Each number is 128 + 24 x the weight over its row's rms, rounded and kept within 0 to 255. Layers, rows and columns count from 0. The size above them is the row's rms in percent of the matrix's.

# layer 5 attention query, 128x128, rms 0.41, rows 0-104, columns 0-63
size [104 112 116  87  90  93  92 102  86  99 104  74 101 106  85  95 112 111 103 103 102 102 101 103 102 105  90  93 102  96  98 114 130 116  93  76  81  90  70  89  92  80  96  86 103 121  82 109 108 104  97  94 100 118  95 106 104 100 110  97 107  97 103  99 102 103 112 101  98 113 109  96  92 101 105  83 100  98  86  76 100 111 107 105  96 112 107  93 105 103  94 112  97  97 105 103 125 133 112 120 109  91  96  94  89]
[[158 130 105 126 169 109 106 126 114 161 127 136 123 116 109 104 102 120 123 142 129 115 179 144 143 164 198 143 180 138 165 112 141 103 162 123 132 117 115 130  82 130 128 130 123 102 141 142 170 120 123 137 154 166 117 130 133  91 113 162 159 148 107 169]
 [157 130 133  92 141 122 103 120 166 139 176 168 180  79 121 129 128  79 152 153 130 151 136 122 132 153 155 135 131  97 137 124 166 120 162 138 134  80 132 126 127 137 115 121 124 118 171 158 123 104 134 155 115 164 131  96 136 120 126 153 123 109 108 131]
 [101 106 101 137 128 135 140 126 108 130 118  96 113 134 131 149 139 175  83 115 132 131 144 149 140 141 135 152 178 148 106 175 122  93  95 155 117 134  84 152 147 135 122 118 165 156 133 132  97 133 115 135 128 109 167 122 139 130 157 143 157 168  91 156]
 [147 154 133 110 148 146 103 100 134 137 188 129 126 128 146 100 141 156  97 117 126 136 134 157 109 103 100 130 159 150 128 136 150 101 149  94 142 117 111 130 122  64 103  83 113 125 172  81 159 135 117 152  97 145  72 124 137 113 104 157 137 151 135 127]
 [148 115 114 150 112 134 108 127 153  89 122 138 113 130 109  91 146 111 120 101 158 148 104 100 136 123 168 122  96 145 114 126 158 139 110  98 120 179 101 103  97 171  95 108 111 127 138 140 149 152 121  78 146 136 133 124 165 147 138 119 141 108 113 139]
 [139 117 115 125  96 114 158  98 116 140 135 151 107 153 157 121 103 107 134 141 133 136 129 116 136 105  91 141 160 139 123 117 122 101 119 118 127 193 146 144 111 117 126 109 177 123  91 106 103 155 145 106 102 115 152 138 115 147 191 138 127 117 145 119]
 [102 115 112 108 113  81 145 149 101  77 127  51 142 130 121 163 117 110 136 157 146 125 131 144 143 116 113 142 179 140 137 165 138 169 146 151 162 155 128 120 119 149 129 152 181 125 138 100 118 125 172 157 152 107 140 113 145 123 119  92 150 101 114  85]
 [160 134 160 146 122 126 111  92 123 150 155 119 144 155 125 104 171 172 101  99 124 122 151 139 107 110 137 108 134 111 143 128 149 148  98 153 137  93 101 139 136  97 136 142 109 140 121 132 140 122 152 126 113  72 102 130  96  93 103 158 148 157 126 120]
 [ 81 141 142 173 143 125 174 146 120 143 125  86 105 125 134 104 117 104  82 111 145 122 186 153 135  98 104 100  90 117 145 163 127 146  63 108 114 108 117 176 138 144  93 126 155 162 151 138 156 166 124 151 109 142 144 114 143 154 129  97 103 116 111 182]
 [145 117 168 156 115 138 114 129 131  91 135 113 139 122 163 142 151 116 144 114 110 104 153 131 108 107 141 125  81 136 132 110  89  88 119 149 100 129 134 114 135  85 127 125 111 134 138 100  75 100 103 194  81 135 103 102 148 104  97 123 119 166 118 146]
 [117 158 130 168 128 149 158 136 104 114 131 120 124 109 112 149 114 119 115 119 144 173 141 135 185 144 124 156 150 140  89 166 140  97 111 129 139 105  96 118  73 139  96 108 132 156 153 143 128 104 124 117 134 101 113 123 137  88 156 143 125 110 134 108]
 [138 110 134 119  81 120 101 110 113 107  92 125  94 136 106 139 134 179 111 107 140 133 153  99 128 122 162 135 167 112 158  82  98  88 154 148  99 108 138 157 111  74 132 108 126 119 140 124 112  81  93 127  93 161 118 151 129 123 157 124 115 135 124 143]
 [178 157 153 115 107 188 137 151 114 165 111 137 168 132 119 132 116 106 170  92  92  85 162 134  83 114 150 105 112 111 170 144 135 136 119  80 125 118 136 110 145  87  82 113 126 107 151 115 134 110 139  91 136 124 126 122 114 143 121  90 113 127 127 119]
 [131  81 139  76 124 114 132 154 136 103  99 123 157 106  92 158 146 106  75 136 146 109 152  80 132 162 129  97 110 106 137 124 106 158 146 137 157 106 159 112 125 121 165 119 100 150 151 149 153 164 119 105 158 133 118 124 107 140 118 148 126 112 160 129]
 [ 71  85  87 121 158 124 148 128 116 187 151  87 104 135 120 126 127 142  88 139 122 117 113 121 183 139  99 137 100 114 115  70 145 125 113 124 155 117 113 151 120 118 128 154 162 152 127 106 130 130 148 149 140 137 153 137  96 108 168 107 112 101 144 117]
 [ 72 106 128 127  81 146 139 138 120 150  97 151 135 150 149 113 107 126 170 161 112 114 111 126 111 126 140 144 127 143 112 112 131 110 119 121 129 177 108  96 141 158 137 114 164 128 112 134 115  60  85 138 171 114 188 156 143 136 136  87 143  91 122 119]
 [112 123 125 109 102 104 158 110 152  92 126  90  95 125  86  88 134 136 126 124 139 151 106 148 156 134 149 153 152 140 105 118 104 157 118 102  97 101  84 134 134 157 133 107 166 116 104 100 124 122 156 120 143 146  71 148 124 119 179 136 135 140 110 139]
 [102 146 124 118 127 144 146 131 134 126 145 154 129 121 115 144 152 146 125 119 146 148  91 145 148 152 136 140 134 126 123 106 157 143  94 118 117 107 149  97 107 103 104 168 123 109 138 115 190 113 131  99 152  67 107 121 113 138 176 113 147 183 152  77]
 [136 178 117 139 152 105 129 128 139 147 120 153  86 126 144 127 109  92 145 156 145 102 139 117 136  88 186 155 124 141 164 154 147 137 144  95 142 120 110  64 111 131 134 110 131  75 126 146 116 101 148 143 126 145 126 145 162 156 103 118 126 100 113  99]
 [143 173 136 151  69 125 108 137 137 124 140 132  93 122 138  96 139 109 165 168 106 121 120  97 112 113  96 153 147 170 142 151 141 130 114 143 143 130 106 132  95 147 119 111 161 142 123 153 106 121 113 159 145  99 139 145 157  91 156 165 106 133 130 134]
 [113 168 109 128 127 134 158 163 121  82 172 134 156  63 119 168 103 120 119 129 137 137 112 150 131 148 119 110 144 141 154  92 134 143 148 158 104 152 114 122 142 116 113 124 119 153 165 150 144 108 118  97 165 165 105 138  99  76 116 168 186 137 139 147]
 [124 104 139 107 134 104 143  64 151 148  79 134 182 118  91 108 125 124  78 139 163  94 151 190 122 102 166 156 141 149 111 133 160  99 137 107 126 163 143 118 125  81 140 124 155 133  92  93 169 117 119  88 150 114 113 133 150 140  99 131 132 136 167 126]
 [131 141 144 107 159 119 106 132 141 147 130 113 103 106 125 166 114 141 165 137 124 145 120 145 108 132 103 160 107  88 146 172  92 143 109  74 147 160 135 116 145 115 150 162 112  80 165 130 141  96  95 164 149  93 150 111 153 149 168 161 143 157 107 141]
 [171  96  95  89 123 143 120 129  97 109 127  98 136 107 103 136 113 102 115 145 123 152  94 118  98 181 137 135 166 153 195 105 103 145 125 150 168 145 116 127 109  79 167 162 119 166 107 125 128 133 152 120 123 110 187 101 149 145 124 138 133 123 141 121]
 [156 106  88 124 173 110 159 135 136  91 128 146 147 167 127 157 167 163 148 135 137 179 200 138 131 128 125 127 119 139 115 127  85 161  75  98 166  96 117  97 163 110 120 147 124 135 143 122 124 101 125 121 122 126 121 148  78 118 131 116 127 141 119 102]
 [110 110 132 157 138 150 113 158 101 108 162 131 117 104 133 101 145 108 155 108 177 131 131 152 136 134  95 115 110 176 135 141 159 159 103 119 150 166  97 144 128 135 114 133 113 152 175 105 169 167 128 130 166 142 136 132 105 110 121 155 154  88 114 148]
 [150 145 117 152  85  93 125 130 154 119 165 108  97 141 141 106 160 171  85 104  93 131 116 110 141 128 149  91 141 129 151  78  94 148 144 162 135 132 169 113 125 125 139 134 110 137 103 131 142 113 133 121 146 178 177 102 137 158 156 133 147 161 125 110]
 [131 119 103 116 131 123 177 103 124 140 102 104 132 156 137 111 134 141 108 167 122 143 123 154 109 141 103 102 127 118 162 143  92 126 148 123 175 114 114 123 121 111 138 120 137 144 151 131 138 109 156 155 148 114 116 124 181 136 123 130 108 124 163  75]
 [171  86 111  53 121 133 145 147  57  90 146 126 164 133 122 123 144  84 123 147 157 143 124 153 109 135  95 132 107 114 111 129 135 140 129 107 148 114 137 148 106 107 138 128 143 163 143  86 115 130 114 125  96  98  97 180  92  93 133 129 133 128 114 135]
 [141 132 107 128 141  80 111  93 120  90 170 104 167 103 127 130 105 124  86 122 126 106 132 139 127 134  98 183 195 123  47 120 111  99 139 112 145 133 115 137 137 145 169 161 155 108 130 100 105 127 123 186 128 104 101 141 150 130  95 159 145 151 161 103]
 [108 126 160 134 112 155 127 122 127 138 166 160 109  97 120 126 183  87 169 124 133 115  89 108 139 127 176  95 114 150 149 124 134 145 161 194 128 153 152  93 140  90 137 148  97 147 124 138 103 148 148 157 139 134 130 122 150  97 155 118 115  98  92 146]
 [160 114 111 117 143 112 109 105 133 140 144 143 157 117 146 134 150 104 124 134 158  97  98 160 132 149 128 152  87  96  94 161 127 144 110 117 141  83  92 137 158 150 170  65 143  97 103 146  85 135 123 118 117 143 126 115 145 124 167 169 149 135  87 120]
 [144 143 145 110 155 135 109 119 125 123 170 115 138 156  76 156 124 113 124 142 123 127 107 100  94 177 139 140 157 114 192  99 154 108 147 152 143 164 178 165 108 113 107 105 153 111 135 159 111 134  99 129 123 179 128 141  92 154 132 143 140 138 114 118]
 [132 149 105 142 143 121 125 152 131 111 158  94 106 161  90 159 105 108 143 141 138 121 147 126 114 138 171 140 132  75 143 126  67 107 151 120 148 104 136 144 155  93 126 127 173 115 184 149 135 140 153 156 123 138 112 143 122 100 114 157 123 144 151 121]
 [162 122 129 139 102 114  79  95 118 106 154 118 137 151 107 133 128 116 172 128 130 133 111 105 117 129 182 170  98 143 152 129 131 117 164 129 121 109 154 144 134 102 163 104  98 119 135 148 149 154 112 148 119 130 127 139 123 141 118 167 126 143 125 121]
 [115 143 132  92 131 108 170 125 116  85 103 153 127 103 167 143  97 135 112 122 119 125 121 131 107 143 117 183  94  80 122  95 104 130 114 111 106 120 132 128 159  67 106 121 145 114 120 141 189 134 100 123 117 116 119 140 150 143 147 113 144 184 137 125]
 [166 120 124 105 131  85 140 117 136 159 150 121 135 142 128 138 138 145 175 157 115 111 150 155 130 111 131 106 177 135 130 170 117 148 144 133 102  83 109 148 135 121 138 139 135 158 109 124 124 149  97 138  95 119 118 155  94  83 105 129 110  97 137  97]
 [132 137 133 147 105  98 127 124 105 122 132 124 130 158  86 129 117 135 125 100 140 113  94  88  84 149 183 156 127 111 186 129  93 114 140 120 100  81 161 139 113  86 122  78  95 147 171 113  97 117 156 151 138 156 137 130  95 121 121 132 125 152 128  89]
 [172 156 138 151 127 129 143 164 126 131 122 128 140 131 148 101 107 102 137  82 132 123  88 105  92 135 156 131 164  99 129 140  82 155  99 151  84  86 163 139 123 160 153 119 139 189 132 157 104 125 112 122 132 125 116  99 104 123 108 100 126 145 185 109]
 [151 132 150 156 124 131 101  93 143  98 125  79 113 134 126 110 152 142 187 148 110 127 140 121 115 132 147 128 102 141 141 131  86  84 136 134 166 118 147 132 133  99 119 137 121 131 148 137 129 124 111 114 126 159 142 148 121 129  76 152 127 160 121  81]
 [130 120 113 108 134 162 149 121 121 141 145 152 119  91 137 129 117 103  97 122 109 114 138 164 153  99 103 112  93 153  89 126 142 134 121 132 137 144 134 113 163 174 115 131 157 128  85 166 118 159 154 115 150 113 127 176 172 114 159  61 135  91 113 174]
 [121 113 150  85 116 141 153 132 149 130 103 127 150 116 171 123 130 114 159 107  99  94 123 168 124 120 132 133 158 109 118 131  88 142  97 156  97 104 136  87 105  93 152 147 140 165 115  99 127 125 147 112  87 131  88  92 156  97 153 131  93 163 172  98]
 [124 128  99 131 175 156 155 132  93 150 135 133 147  99 122 118 112 138 110 124  94 104 116 130 133 144 118 109 158 103 123 145 139  73 123 120 144 149 163 118 115 185  97 106 132 158 133 161 122 146 121 110 157 110 167 110 114  94 114 106 154 112 149 146]
 [ 86 119  98 129  91 136 136 126 139 112 103 140  92 108 123 118 123 100 152 175 111  98 154 147 148 160  79 110 111 132 117 140 142 106 133 106 148 145  99  68 123 158 135 172  95 126  96 103 159 115 101 112 152 131 106 113 158 147 168 166  97  95 162 115]
 [ 83 103 126 105  99 110 109 132 111 146 129 123 143  96 104 125 153 145 114 183 127 130 141 133 132 141  73 135 115 150 104 139 121 113  92 117 155 150 170 171 124 105 122 129 151 122 117 107 132 116 108 132 155 152 122 149 148  96 126 103 135 121 115  55]
 [121 114 135 120 141 162 122 149  83 158 128  88 140 118 152 143  97 147 133 138 123 113 114 153 103 142  98  97 144 140 113 151 103 115  93 107 115 132 172 156 175 106 110 117 164 171 135 144 106 134 106 120 129 158 140 132 111 121  97  62  95 110 170  96]
 [ 64 127 118 112  96 160 156 136 113 137 162 107  93  84 135 118 110 111  92 155 134 136  99 133 124 124  55 144 147 130 157 113 137 117 146 101 161 161 118 112 108 134 119 150 120 104 104 101 120  95 122 107 156 136 118 119 160 131 105  75 130  64 117 126]
 [106 120  96 117 151 146 153 146 172 151 117 154 126  82 160 131  97 148 126 154  69 111 139 180 134 129  99 102 159 148  78 142 154 145 120 105 130 127  88  84 145 192 135 150 156 144  82 132 141 122 107 125 151 144 125 119 136 164 154 106 138  97 154 156]
 [165 135 129 126 130 173 132 169 153 145 144 107 112 103 145  98 135 141 120 127  79 143 114 126 104 104  85 104 149 160 131 112 141 130 103  88 121  97 118 143  94 102 144 147 130 137 126 144 117 133 160 108 125 131 106 144 131 148  94 121 123 160 111 136]
 [132 123 141 144 136  91  97 170 159 136 100 120 132 111 126 115 114 112 163  97  92  91 151 118 152  94 116 118 128 172 123  99  88 119 115 104 123 151 150 133 145 138 121 103 171 134 111 142 100  92 131 132 111 163 164 144 103 165 133 110  93 131 103 105]
 [117 107 104 106 130 130 179 125 174 109 125 141 115 109 160 112 161  68 141 120  78 182 150 112 142  89 129 133 128 104 141  93 122 153 106 149 131 128  98 122 122 159 129  94 147  86 149 135 120  81 123 159 167 122 141 130 105 113 107 122 103 117 157  98]
 [102 113 134 133 120 109 134 138 122 105 162 107 160 127 181 175 174 143 155 123 126 182  90 125  97  95 111 144 141 120 170 173 109  94 134 137 147 115 110  99 137 130 148 151  81 117  79 179 132 129 143  79 112 130 144 139 143  95 109 145  93 143 124 124]
 [150  85 145 127 104 111 144 152 166 108 129 101 118 134 107 123 108 121 131 121  81 126 129 130 137 103 110 120 168 114 156 153 140 158 154  88 128 157 133 152 140 142 165 126 123  86 113 136  85 138 122 158 120 159 166  57 182 126 128 166 132 120 118 126]
 [117 128 115 138 147 137 115 145 101 165 113 135 121 121 132 140 122 140  91 102  98  98 114 133 119 144 125 144 107 137  88 101 134 134 123 134 109  84 136 168 162 126 146 114 160 113 163 105 147 152 138 113 106 176 101 111 165 120 140 117 160 107 144 135]
 [119 116 116 132  95 160  96 160 132 106 114 149 138 140 146 124 127 125 162 117  95 170  98 118 113 123 113 154 142 116 104 122 119 105 117 162 140 196 134 127 105 128 108 150 110 101 150  85  91 131 120 120 126 147 151 133 134 144 140 135 109 137 167 139]
 [134 148 103 124 102  99 147 107 132 136 118 126 121 109 152 114 135 135 113 160 140 142 152 160 151 109 160  61 125 146 114 116 113 138 120 126 141  82 129  95 161 148 138 154 147 103 143 119 154 120 146 146 144 133 123 107  83 115 118 118  71 147 126  87]
 [125  66 116 142  98 117 139 115 133 139 152 123 152 127 138 139 109 106 124 135 102 100  78 136 101 108 138 114 143 126 108 148 139 108  77 123  92 151 143 140 115 103 162 133 117 103 127 143  56 134 109 128 134  84 149  73 148 133 143 126 142 141 121 163]
 [124  76 128 121 142 133 152 136 117 162  95 111 104 124 110 106 114 159 135 122  83 128 100 121 133 113 144 179 103 159 119 114 133 182 145 107 120 129 116 140 179 111 119  67  94 121 116 152 102  91 144 103 130 130 126 139  82 115 139 140 179  91  89 124]
 [ 84  81 145 115 151 155 136 113 148 117  89 139  95 132 141 124 129 158 125 124  98 153 168 113 122 124  79 108  80 102 123 116 127 135 129  96 128 154 143 147 141 115  64 112 115 117  88  68 107 137 136 139 121 129 145 149  93 123 142 140 151 113  94  89]
 [123 124 132 157 121  80 123 140 164 111 107 136 131 133 179 107 104 116 166 157 108 120 125 174 136 132 146 106 132 150 118 156 112 135 140 120 122 149  94 110  72 107 166 101 188 143  92  81 130 114 129 152 116 116  98  94 156 143 133 136 136 160 122  99]
 [141  98 143 172 141 160  96 118  99  81 113 150 174 121 107 142 149  92 127 135 104 130 116  98 176 106 164 134 135 149 124 136 126 139 131 195 157 121 171 123  89 105 116  96 187 178 107 137 119 159 173 128 162 122 126 127 103  96 134 101 132 124 126 140]
 [151 138 130 117 167 129 171 123 135  82 112  98 156 151 106 137 138 122 133 114 161 174 126 122  76 124 155 131 148  90 105 159 167 128 140 148 124  98 134 142 180 156 143 112 126 141 161 143 114 116 134 121 112 141 181 149 103 121 118 105 148 129 110 129]
 [155 143  93 125 119 141 144 128 144 132 128  85 138 169 120 111 122 117 132 132  87 160 128 115 108 132 111 148 128 128  97 155 128  95 107 167 133 128 118 174 161 123 123  85 152 140 100 154 135 111 123 116 107 120  80 113 105 175 185 121 135 139 127 126]
 [142 100 142  79 132 116 159 127 100 134  96 148 151 127  95 156 130 160 145  89 120 146 153 107 110 127  74 165 102 131 132 162 176 114 107 163 130 127 145 122  95  80 127 112 114 153 118 119  88 145  96 146 120  98  90 129 118 100 104 115 122 139 129  84]
 [120 118 121 131 114 158 155  97 131 120 122  91 161 103 174 141 159 124  67 101 131 132 119 107  96 141  43 150 128 178  75 160 119 163 133 122 132 156 150 141  94 131 151 137 147 127 120 122  62 145 121 130  88 142 132 114 161 124 115 119 136 109 136 129]
 [141 118 140 126 138 215 122 101 121 139 126 116 166 131 122 141 113 136 100  99 150 144 108 102 140 118 110 110 165 117  89 126  99 156 150 131 109 204 135 165  99 150 129 135 164 113  73  89  79 128 136 101 134 128 154 152 123 118 126 111 119 121  99 127]
 [123 107 104 142 110 163 147 119 117  96  99 120 220 161  87 155 132 132  88 141 131 187 139 131  97 141  86 122 178 141 126 145 151 136 134 115 159 133 173 171 128 136 129 143 148 136  91 135 111 116 108 118 133 129 121 143 102 105 106 114 136 104 100 113]
 [132 112 137 130 190 193  93  99 116 157 158  96 119 119 131  79  86 116 136 111 110 154  90 128 146 156 158  96 135 126 182 117 143 134 127  99 107 160 125 146  68 139 129  94  93 134 153 131 144 112 157 149 179 164 145 111  98 151  90 123 108 108 101 155]
 [138 126 141 107 144  89 138 132 138  90 151 109 146 126 160 133  90 111 151  90 113 114 131 136 160 123 124 132 147 122 123 126 124 119 107 123 114 133 165  95 103 137 127 139 178 161 176 148  67 157 146 137 134 121 123 113 155 134 120 132 147 152 126 123]
 [138 137 107 142 134 109 146 123  96 129 121 121 193 159 105 166 158 139  94 105 112 103 157 152 108 124  92 151 175 108  90 150 141 118 134 189 138 145 108 114 154 101 106 121 176 140 101  91  79 147 125 163  78  68 125 116 111  95 148 107 138 146 106 153]
 [156  99 123 116 153 119 121 125 133 154 135 138  93  95 138 127 106 102 108 117  97 156  87 118 163 137 171  76  86 146 151 125  97 138  94  73  98 129 115  94 113 149 110  97 114 131 123 121 179 144 132 144 164 164 124 106 167 148  93 134  87 127 173  99]
 [115 120  77 135 132 119 139 167 140 132 150  94 110 102 129 140 125 142 121 146 117  97 138 126 158 104  87 125 155 120 116 170 164 130 129 157 156 122 187 169 131 169 102 112 197 102 128 135  99 130 112 138 139 108 109 106  97 158 164 134 140 111 123 148]
 [101 130 133 114 110 114 108 128 161  73 129 139 161 150 100 119 123 121 145 152 103 160 150 110  88 149 149 121 128 174 126 115 100 116 117 107 137  95  93 154 106  85 147 109 124 155 168 108 154 127 131 129 170 156 141 166 164  95 101 153 111 161 143 102]
 [153 140 188 103 122 118  82 133 146 116 174 161 102 118 182 130  56 116 154 104 133 145  99 151 159 119 159  98 119 126 173 117 133 153 129  76  96  60 105 125 104 134 123 120 113  89 146 143 172 142 149 135 133 134 125 134 116 142 106 135 106 123 136 124]
 [165 136  91 140 139 120 179 104 162 136 152  97 177 164 167 148 144 169 106 132 127 120 149 137 125 158 112 124 132 138 132 117 133 112 142 121 151  90 115 132 102 163 151 163 147 112 103 115 132 153  91 145  63 116 117 121 169 126 165 159 124 170 131 104]
 [148 120 142 120 128  84 103  94 127  99 150 116 111 133 124 161 123 122 112 100 129 172 135  52 140 114 156 158 132 170 133 117 126 128 123 115 155  87 104 154 121 151 166 130 121 103 113 116 157 140 130 116 136 126  90 112  72 139 107 116 119 149 179 112]
 [148 106 151 178 137 115 109 152 205  94 102 109 137 146 166 118 131 109 120 153 160  90 123 119 115 129  71 128 105 154  98 106 107 111 141 151 114 120 133 135 141 153 109 131 112  96 137 137 101 179 123 116 132 112 142  57 129 174 106 153 100 106 127 116]
 [140 120 177 105 101 113 100 132 139 144 169 124 156 111 126 137 150 118 139  88 129 120 105 158 115 136 147  59 159 101 123 109  93 146 134 116 123 118 145 108 125 126 105 135 166 143 127 127  94 125 138 136 165  68 141 146 150 129 132 101 140 121 122 190]
 [101 146 127 110 127 126 144 112 123 125  94 134 151 113 120 125 125 138 157 183 124 110 150 111 145 104  88 165 155 118  90 145 167 135 117 101 124 155 129 102  93 137 113 164 106 166 146 140 107 121 111 137 137 124 144 106 139 122 117 113 131  94  82  99]
 [144 145  94 151  90 127 132 149 134 127 119 107 134 114 179 178 140  89 118 113 177 160 115 153 125  94 144 137 139 120 168 141 122 116 185 156 100 123 151 157 135 127 143 117 149  65 145 133 101 134 135 133 120  89 143 123 113 115 183 159 165 129  97 153]
 [138  74 115 116 124 105 110 132 124 150 139 127 162  89 123 170 105 102 126 107  95 109 141 113 144 157  74 117 111 117 142 128 126 161  94 130  82 152 151 135 119 107 109 143 121 162 137 114  96 121 129 120 129 133 177 129 109 124 140 146  86 123 142 123]
 [103 147 139 156 141 128 179 158 130 133  94 131 154 112 102 183 118 111 108 114 162 126  99 150 152 148 167 113 132 121 142  86 146 140 173 100 140 148 139 127 137  97 108 153 127 140 127 116 111 117 176 127 119 139  91  95 149  83 117  73 118 120 106 117]
 [116 142 137 107 112 146 133 150 102 105 127 115 136 138 111 108 155 125 177 136 131  93 126 116 111 129 113  96  95 138 163 126 124 142 117 157 129 110 170 199 102 140 101 133 120 140 150 143 136 112 153 103  67 113  96 150 158 147 129 144 150 138 111  98]
 [167 128  80 150 121 144 117 118 153  99 120 121 181 136 135 114 121 139 107 121 119  99 154 133 176 143 119  94 138 125 176 150 137  86  88 121 146 153 154 147 127 146 174 160 140 145 172 134 165 140 137 158 161 156 121 174 136 108 106 135 132 143 130 121]
 [ 98 142 120 112 138 141 132 147 130 109 113 129 170 110 116  84 139 114 109  94 106 100 139 119 152 125 148 116 124  90 143 133 177 147  78 139 131  87 119 123 128  95 122 132 139 140 171 131 125 153 173 126 122 145 110 180 141  87 133  89  99 184 170 103]
 [120  84 128 159 135 119 105 112 125  97 162 129 138 138 109 134 118 149 136 128 111 165 151 105 104  61 186 172 112 146 141 148 125 117 158 120  91 110 117 117 110 160  99 129  73 158 116 163 129 107 119 123 122 117 126 149 106 121 108 149 167 133 116 105]
 [136 129 127 123 121 143 113 132 116  89 125 146 142 112  89 137 136 106 132 104 142  77 127  73 129 166 119 166 124 159  77 149 100 123 100 142 129 143 121 130  80 134 128 105 109 131 125  72 140 120 144 104 113 124 177 135 123 147 135 117 167 100 157 153]
 [101 145 104 129 132 149 147 104 135 159 130 143 159 130 120 132  98 130 100 140 165 134 159 140 108 134 107 169 108 181  90  88 110 135 159 113 174 147 117 115 139  88 119  99 111  97 144 135 122 166  95  77 110 107 144 162 144 128 118 127 151 120 143 113]
 [138 144 156 118 135 134 100 152 109 123 143  94 134 141 116  85 127 143 152 115 159 153 137  78 148 145 170 123 114 127 148 144 128 128 103 124 142 114  80 157  93 141 167  80 107 135 158 100 138 137 120 121 162 137 139 113 138 128 115 130 102 187 123 123]
 [129 142  94  98 103 131 136 133 143 107 132 115 141  97 124 117 142 119 156 146 111  94  84  84 146 171 116 156 136 115 102 101 134 115 135 113 123 146 129 119 157 144 161 158 131 142  81 159 151 151 108  82 151 138 103 122 123  97  68 121 172 172 123 186]
 [110 131 121 153 199 156 124 161 176  95 138  91 124 129 111 105 122  91 135 119 162 114 117 104 133  79 114 116 137 100 139 132 150 130 140 130 141 130 135 138 145 129 129 129 143  96 133 122 104 129 116 141  90 147  89 131 148 135  83 177 114 120 125 126]
 [142  87 149 124 151 153 150 135 113 138 167 157 115 124 125 136 111 167 121  86 120 131 155 105 133 145 125 142 148 137 146 117 161 124 137 115  92 144 119 110  98  91 136  67 138 128 101 127  72 121 153 137 120 158  70 141 139 157 155 146 127 105 124 125]
 [135 112 174 100 107 153 129  91 170  88 146 120 137 146 125 160 129 176 131 136 133 118 137 110 121 140 113  95 104 174 156 139 110 134 117  89 166  95 170 175 137 171 132 144 127  98 144 132 142 158 127  87  82  87 135 139 158  69 132 145 129 127 106 140]
 [125 139 131 170 129 119 129 115  79 116 168 126 139  89 140 150 117 132  90  96 175  96 113 110 109 129 130 146 119 124 137 132 176 123  97 136 132 193 142 142 132 166 109 153 129 175 130  89 164 124  71  85 122 134 150 113 126 117 140 155 121 107 156 188]
 [135 140 120 111 117 148 120  85 138 135 123  96 145  95 162  98 119 114 149 177 141 118 117 133 107 140  81 163 137 139 128 154 151 134 127 170 142 127 122 142  93 169 106 151 115 149 126 151 117  83 132 108 147 129 125 144 139  55 111 106 167  95 132  93]
 [167 150 142  70 130 112 108 135 112 133  96 129 115 124 105 133 154 147 127 153 127 164 136  83  83 112 156 120 121 142 112 175 149  76  96 137 190 130 106 114  94 131 169 111 170  84 153 139 143 103 112 116 111 130 137 167 124 127 145 109 115 131 127 122]
 [123  87 101 129 116 125 146  98 138  78 108 144 149 146 120 158 170 129  83 103 131 126 149 130  94 164  62 115 146 159  73 160 138 145 143 188 147  82 114 121 145 110 123 140 167 181 107 165  63 144  93 118 130 109 111  80 126 114 145 117 119 149 112  96]
 [123 125 128 138 100 182 101 125  78 130 111 114 159 137 104 129 159 157 113 125 143 134 127 132 115 167 130 122 150 171 119 152 129 130  84 162 140 129 127 123 133  85  90 106  98 167 107  95 126  96 116 126 143 113 110 155  75  99 122 127 126 132 119  68]
 [152  90  75 133 135 136 155 134 130  85 107 117 180 153 140 142 132 142 125  96 147 102 144 114 111 137  65 141 143 137  97 154  95 141  91 142 119 106 145  83 132 135 105 109 137 144 119  82  93 161 148 112  98  99 101 130 121 133 147 110 114 135 107 130]
 [144  79 139 104 158 134 138 142  94 144  99 131 134 153 107 144 119 164 139  86  98 141 138 105 129 115 121 134 185 119 148 142 103 143  89 131 149 114 121 126  93  85 109  78 143 160 131  89 122 126 138 119 138 132 106 176  66 111 131  84 119 137 100 129]
 [150 119 134 131 148 138 151 129  94 130 135 131 154 148 116 125 159 165 110 117 124 108 148 143 136 178  95 126 144 137 114 134 120 123  76 186 151 103 137 118 115  96 122 113 180 140 150 119 134 153 104 116 106 147 147 170 130 112 123  94 131 153 103 106]
 [111 145 143 112 103 132 137 102 101 192 119 113 105 125  75 132 136 156 190 108 114 142 157 122 106 141 183 131 141 116 164 127 155  92 136 134 145 157  80 152 160  90 135 148 122 150 123 107 132 136 127 132 169 135 143 164 131 121 117 112 122 187 138 115]
 [113 105 122 129 156 120 146 119  97 126 121 113 116 133  90 141 101 119 117 107 146 144 157 111 151 118  92 170 147 130 118 184  96 101 107 172 131 168 147 165 130 140 129 127 176 130 149 127  86 133 143 148 129 135 129 104 112 141 158 112 105 105 102 147]
 [140 130 120  97 128 140 104 128 113 134 121  85 173 128 120 135 171 128 140 119 103 128 189 128 113 181 175 146 127 155 113 142  89 110 129 149 160 114  59 128 136  85 160 142 139 145 178 124 121 107  86 113 132 129 147 147 159  98 151 117 121 172 116  85]
 [ 87 163 126  99 170 126 144 119 105 110 127 120 110  93 126 109 127  80 114 134 111 122 108 126 141 107  86 125 139 107 162 131 113 133 118 102 115 173 175 104 108 159  79 129 142 106  92 131 140 110 156 129 115 150 103 117 151 130 138 145 126  88 118 184]]